Weights of a small GPT-style language model, trained from scratch on English Wikipedia: LayerNorm before each block.
Each number is 50 + 10 x the weight over its row's rms, rounded and kept within 0 to 99. Layers, rows and columns count from 0. The size before them is the row's rms in percent of the matrix's.

# layer 5 attention output (transposed), 256x256, rms 0.114, rows 140-152, columns 0-127
096:52 47 42 46 63 50 40 52 45 38 47 57 51 47 45 62 69 63 61 55 50 60 40 51 33 54 69 43 47 34 41 54 46 50 38 58 40 46 47 45 46 40 48 46 56 60 57 56 58 53 45 75 53 48 59 56 39 40 65 52 47 50 51 44 32 55 50 62 56 56 53 55 44 41 60 31 45 55 64 51 41 50 48 44 50 65 36 46 43 63 49 65 47 51 34 38 60 41 46 48 47 50 67 61 35 49 50 57 62 41 59 25 56 74 51 69 56 51 64 66 46 63 31 49 69 37 40 62
096:38 66 52 30 40 40 53 43 47 55 38 52 57 75 44 55 45 36 41 55 36 46 61 27 56 54 52 49 58 53 72 58 55 60 53 56 37 52 53 43 59 44 61 56 65 44 42 45 52 40 64 51 36 50 54 52 67 42 54 50 36 31 55 50 70 52 29 62 42 61 63 40 50 47 55 62 54 34 44 16 54 47 60 41 41 42 39 40 46 58 38 45 32 35 26 56 72 40 37 51 56 45 47 45 55 39 44 44 44 48 37 49 58 42 41 59 55 45 46 63 59 66 51 50 56 47 51 44
093:62 38 60 46 47 44 62 49 38 49 55 62 59 52 55 52 52 55 50 34 66 50 51 51 60 51 50 30 48 66 59 44 36 44 69 57 32 51 63 40 44 68 40 40 35 56 74 54 46 47 53 59 53 42 38 52 34 53 61 62 50 58 34 57 73 41 48 62 48 58 48 60 39 51 42 66 41 42 59 53 54 56 43 62 39 52 45 58 46 42 49 66 40 73 42 49 43 46 57 39 43 43 37 45 58 61 63 45 64 41 57 40 36 64 45 63 41 37 48 32 51 52 64 32 51 59 50 44
100:60 62 40 67 77 42 65 57 51 56 65 36 69 41 49 45 47 31 68 43 48 53 56 45 62 51 42 41 34 53 41 43 43 52 39 58 49 39 41 28 51 42 61 50 60 52 52 48 45 51 38 47 49 54 59 53 57 57 37 48 49 53 38 51 30 49 52 48 62 49 42 69 54 64 51 52 38 60 35 49 43 54 49 49 41 57 35 62 33 64 40 50 42 58 45 39 56 57 54 46 31 51 51 59 33 42 48 49 48 43 46 35 43 48 48 59 52 55 38 42 53 56 55 49 68 55 52 64
092:58 64 46 49 51 50 58 38 43 38 45 34 52 45 65 52 46 57 36 42 35 40 45 56 59 51 47 50 42 49 37 37 59 48 46 34 43 46 51 43 58 42 53 50 44 49 64 62 52 37 53 69 60 48 55 51 50 40 35 55 42 50 53 47 50 28 56 46 48 51 60 50 72 38 56 58 35 48 38 51 47 47 63 49 46 63 50 56 66 34 63 60 66 52 60 59 45 46 63 45 65 48 48 62 46 30 40 52 29 52 54 39 60 51 54 59 53 38 52 66 50 43 61 46 45 43 62 56
101:51 50 51 47 29 33 34 36 49 55 70 66 53 47 50 66 41 43 70 59 47 43 45 41 31 53 61 36 47 62 51 60 72 34 38 66 44 59 56 47 47 59 41 50 53 47 58 43 64 68 29 61 74 41 41 60 50 61 41 44 56 69 54 60 55 57 65 61 50 46 40 57 51 43 36 39 46 64 63 54 60 61 49 39 55 57 52 49 52 62 49 56 53 36 46 49 51 51 29 75 44 40 46 45 37 46 37 45 62 50 40 73 48 50 45 35 55 40 40 59 51 44 63 43 61 58 44 55
099:32 45 48 36 66 54 39 40 62 39 56 46 55 42 55 57 45 58 50 62 49 54 60 58 37 44 49 42 41 46 37 61 60 48 45 50 59 48 39 63 42 34 51 60 50 42 64 54 18 40 42 29 71 69 45 62 40 46 62 57 66 49 57 40 55 46 64 39 52 52 44 58 49 43 42 57 51 35 47 42 58 56 61 59 30 47 57 55 62 43 54 52 39 39 53 43 46 60 42 53 56 50 48 61 49 59 32 38 55 40 48 56 42 41 59 58 49 65 47 56 45 58 56 71 74 54 46 50
101:59 55 42 55 51 57 45 51 36 59 55 52 53 46 52 49 61 58 39 52 49 50 36 43 51 62 35 51 33 55 46 55 66 39 43 35 62 49 55 56 47 36 54 56 37 65 58 59 52 57 35 47 45 40 57 58 46 54 44 51 45 52 64 48 59 41 66 49 73 53 52 44 67 52 56 48 50 41 66 57 55 54 44 57 41 38 57 50 52 57 51 46 54 54 33 57 44 56 54 58 27 45 36 52 42 53 63 62 38 52 79 67 29 48 58 55 56 50 33 70 53 59 35 45 71 45 43 43
097:73 55 41 47 49 61 52 55 55 45 49 63 69 41 53 48 61 57 39 38 62 39 43 40 45 71 65 62 60 55 44 48 58 60 57 45 54 35 47 56 39 48 50 58 35 82 41 59 56 42 53 29 50 62 51 66 62 55 51 44 53 64 44 48 57 72 61 44 56 40 42 60 36 55 61 52 47 59 41 56 43 42 31 34 41 45 51 42 40 47 57 56 59 45 49 39 48 45 44 51 59 62 33 62 41 35 34 45 40 52 38 64 35 59 83 43 38 52 43 41 45 60 49 57 81 26 58 43
092:56 44 41 62 50 49 63 55 53 53 56 44 53 32 59 59 28 49 38 45 59 55 42 50 53 56 48 58 65 53 41 43 45 55 38 59 55 34 48 42 39 66 49 56 54 52 43 50 45 51 70 49 45 75 44 61 49 51 55 50 36 40 54 40 77 39 41 58 52 41 53 53 55 57 66 34 51 50 43 63 39 35 52 45 42 47 50 44 58 65 45 45 48 42 32 55 56 44 69 44 31 50 35 27 65 34 52 40 53 41 41 63 41 46 65 46 70 31 45 49 36 51 46 50 28 43 41 44
099:49 48 59 59 53 40 52 26 42 63 66 46 36 32 40 42 43 43 38 54 33 53 42 52 46 34 71 41 30 52 52 49 55 54 51 49 76 69 48 54 55 47 35 52 44 37 48 36 46 40 57 32 66 56 52 58 43 47 32 43 61 43 38 64 45 47 59 45 52 37 34 47 69 49 49 49 49 64 45 40 51 51 53 33 41 39 54 57 58 51 44 63 41 38 50 36 51 56 43 51 31 55 46 64 46 55 56 39 53 47 17 32 41 67 54 63 49 56 41 47 47 52 42 64 61 45 46 40
095:61 39 47 34 54 56 50 46 46 47 50 51 48 50 41 45 47 68 50 41 33 36 53 50 41 38 58 54 40 52 54 58 40 44 54 61 61 53 53 48 55 67 48 40 70 52 47 52 42 31 44 46 44 45 47 44 48 52 69 67 50 47 40 65 42 47 61 50 52 63 43 55 49 33 46 47 44 56 63 52 72 39 32 65 55 47 47 49 59 62 37 27 54 43 44 35 50 44 39 57 58 45 50 56 57 34 68 64 63 53 53 38 51 47 52 58 53 41 40 69 65 44 39 51 48 40 62 65
096:49 42 63 62 48 51 56 54 39 51 38 49 52 48 67 76 47 55 54 37 38 48 45 38 59 52 57 66 50 40 45 52 54 55 39 59 60 50 32 54 55 60 39 52 55 38 70 23 57 51 40 50 54 19 25 40 52 54 40 40 47 46 53 62 35 38 42 28 53 47 48 50 55 43 41 53 45 45 56 49 59 56 51 65 47 49 53 41 63 63 60 50 38 51 31 44 44 36 47 43 36 42 53 65 60 38 38 39 37 47 50 57 54 36 52 41 50 40 21 34 41 56 47 50 48 41 51 28
# layer 5 attention value, 256x256, rms 0.127, rows 141-153, columns 0-127
080:51 42 52 69 44 54 47 42 26 44 39 43 55 34 56 42 40 45 39 49 54 56 54 61 50 34 39 41 48 48 49 64 37 53 60 19 46 26 53 40 42 53 38 51 51 51 33 38 53 66 59 58 59 33 56 55 59 50 51 60 55 54 45 32 34 59 73 40 54 54 55 37 56 69 64 35 61 62 45 56 59 62 38 52 55 48 49 52 33 62 62 51 56 49 57 45 36 60 60 53 44 40 57 57 36 47 47 43 41 47 53 57 47 45 61 46 54 56 57 69 40 48 56 48 41 38 44 45
086:64 49 33 50 52 51 49 56 59 44 30 34 39 43 45 54 69 45 48 49 35 54 31 47 43 38 65 49 41 57 53 52 60 70 34 69 54 34 29 49 35 37 60 42 57 33 55 54 56 58 48 42 61 58 38 46 47 46 40 45 48 67 39 38 31 61 69 52 58 49 58 42 51 51 61 42 50 51 43 46 59 67 69 43 40 25 57 43 45 52 45 37 65 43 41 68 68 57 45 69 54 68 53 36 33 45 46 74 30 64 46 64 39 56 56 53 71 54 48 61 39 64 48 58 57 46 45 39
094:55 36 46 46 55 50 29 52 57 38 48 55 28 56 53 42 56 55 54 49 51 57 64 50 24 61 55 53 59 66 67 64 55 60 48 28 59 62 62 63 56 56 57 58 44 48 73 43 57 55 57 58 45 39 27 42 51 47 58 61 53 42 44 46 80 50 49 52 60 57 56 50 42 62 52 50 68 63 60 46 57 43 34 52 48 33 59 64 47 49 46 47 49 43 38 50 39 53 38 49 62 58 57 49 61 54 44 42 33 50 51 49 60 47 52 37 42 46 42 43 41 47 54 39 51 51 68 57
083:34 39 39 47 55 61 49 56 39 56 52 62 48 27 51 42 57 45 52 55 54 52 43 48 50 44 55 56 61 44 51 56 34 40 39 58 51 43 52 57 47 44 40 58 57 71 46 56 54 26 43 43 43 46 56 65 54 65 63 35 42 62 54 55 36 63 58 28 49 60 42 45 47 41 44 58 53 38 46 56 36 41 41 39 49 57 59 62 32 57 38 31 32 63 56 43 58 51 60 56 48 38 52 47 45 65 50 61 46 49 29 36 44 48 45 50 52 64 54 62 66 56 62 51 52 53 43 36
085:59 57 54 42 57 59 61 44 48 61 38 57 63 62 61 44 40 44 41 50 57 29 61 23 52 28 47 57 41 62 30 37 62 49 59 49 55 42 56 58 38 42 49 46 64 42 25 52 39 54 57 47 50 50 44 49 38 31 55 74 38 35 45 46 58 58 41 29 55 50 58 47 56 37 48 50 77 26 50 46 49 51 57 68 44 37 50 39 36 36 59 52 47 51 45 60 62 47 57 45 40 60 31 64 45 59 41 64 41 47 55 32 31 39 63 42 39 40 42 49 54 55 44 58 38 37 52 53
094:38 60 38 58 44 68 67 56 43 51 50 57 41 42 48 23 56 65 49 50 63 53 63 49 53 60 43 40 53 56 68 56 43 41 75 47 63 40 56 54 46 49 36 54 70 61 59 42 61 39 38 47 46 58 51 59 46 49 56 64 46 57 45 64 40 43 52 54 47 54 57 45 27 41 57 42 45 60 43 71 33 42 34 40 53 75 53 53 59 47 54 59 45 52 48 61 65 46 44 45 27 42 68 32 59 44 60 63 33 49 44 37 49 52 54 44 51 44 61 38 50 47 37 48 46 62 61 45
103:54 39 61 36 48 47 50 60 52 59 60 46 52 55 68 38 65 44 79 56 45 50 67 53 41 44 42 40 65 43 57 43 43 50 62 54 58 49 38 37 38 43 46 54 60 62 63 39 28 46 56 55 57 37 34 58 69 46 61 42 60 38 42 54 63 67 32 60 45 50 43 54 42 43 18 59 63 65 55 57 52 63 50 43 61 41 61 57 47 49 56 59 42 58 58 43 53 48 34 46 70 33 61 68 61 56 40 37 35 49 35 32 68 58 41 48 31 57 50 38 49 50 52 52 47 65 55 61
092:41 56 44 41 57 55 50 65 48 50 41 36 49 47 56 31 44 37 51 55 41 61 49 47 48 36 48 38 45 65 52 51 53 44 45 55 46 45 44 42 54 27 49 38 54 45 68 42 52 46 49 48 54 39 51 57 40 57 41 59 35 70 48 57 52 37 54 44 38 44 59 47 72 31 31 50 37 66 62 42 50 54 37 53 54 42 55 46 59 50 55 48 41 56 42 52 50 48 44 59 51 41 70 63 73 39 54 58 48 50 56 42 58 26 28 39 60 57 65 37 42 33 36 36 64 51 40 49
082:50 42 68 38 54 57 47 56 59 46 50 45 47 49 46 41 37 49 68 54 46 53 51 37 48 54 32 44 46 33 44 66 33 65 47 44 56 61 59 36 47 46 34 57 46 37 50 61 37 42 35 40 52 57 44 48 34 36 63 36 58 59 48 46 44 54 35 38 35 44 56 54 39 45 32 57 50 38 44 48 43 49 47 61 43 56 58 60 53 40 46 59 45 56 77 42 41 52 48 61 56 45 67 73 47 51 51 59 39 50 38 57 61 44 53 49 47 59 42 56 32 36 61 30 63 57 53 58
088:67 41 46 56 36 71 54 59 65 52 45 57 62 59 57 52 33 53 52 44 51 57 49 47 56 50 38 57 56 58 60 49 38 42 67 46 45 48 47 37 55 53 54 46 55 52 63 31 41 49 46 61 42 41 52 43 51 40 46 50 60 48 70 40 51 45 38 42 47 57 62 47 34 57 44 40 68 51 46 54 45 49 46 50 23 34 43 39 46 46 39 43 41 74 50 57 50 42 46 45 60 30 42 44 44 56 45 59 30 40 47 58 59 40 48 41 53 42 25 51 53 50 52 40 41 61 52 52
084:58 57 49 67 50 53 50 55 55 45 45 63 39 49 54 58 72 49 54 51 50 63 43 40 57 48 31 39 53 59 37 52 58 59 47 52 42 37 58 55 45 50 48 46 45 45 58 34 67 56 60 51 51 57 56 46 31 55 37 55 61 55 70 41 54 48 32 52 46 41 58 49 52 52 48 39 39 31 33 50 29 46 49 42 43 56 61 56 60 61 37 55 57 62 44 56 33 40 37 34 58 57 54 52 53 60 45 38 37 58 66 46 42 75 63 25 42 58 76 64 56 48 41 54 36 67 37 39
091:44 43 34 32 53 46 35 60 52 40 51 52 47 58 63 42 47 41 52 67 40 51 43 41 37 47 28 45 51 61 42 51 42 52 51 44 40 58 57 44 37 38 45 48 65 56 61 46 55 49 60 62 53 55 70 53 49 49 59 44 60 74 52 39 54 61 44 58 60 48 48 41 41 58 48 26 56 55 56 41 43 57 58 51 46 27 58 55 49 46 29 53 48 59 43 66 53 59 63 48 52 63 59 48 40 52 49 60 61 55 50 45 53 50 47 48 67 56 49 60 53 46 56 55 52 72 44 44
079:57 51 49 54 43 42 50 27 57 61 58 63 72 50 69 57 46 56 46 45 56 63 50 28 46 46 63 50 48 46 51 48 47 47 48 42 61 49 54 66 53 50 49 49 51 55 54 58 41 64 44 60 35 39 59 55 46 62 80 54 54 67 52 56 67 57 30 52 37 59 54 44 37 59 34 47 55 48 48 40 49 32 39 23 61 49 68 62 44 69 53 45 38 56 58 53 57 42 47 58 54 52 31 78 47 45 29 49 40 49 44 48 50 57 52 70 63 50 49 51 52 39 54 64 28 56 55 30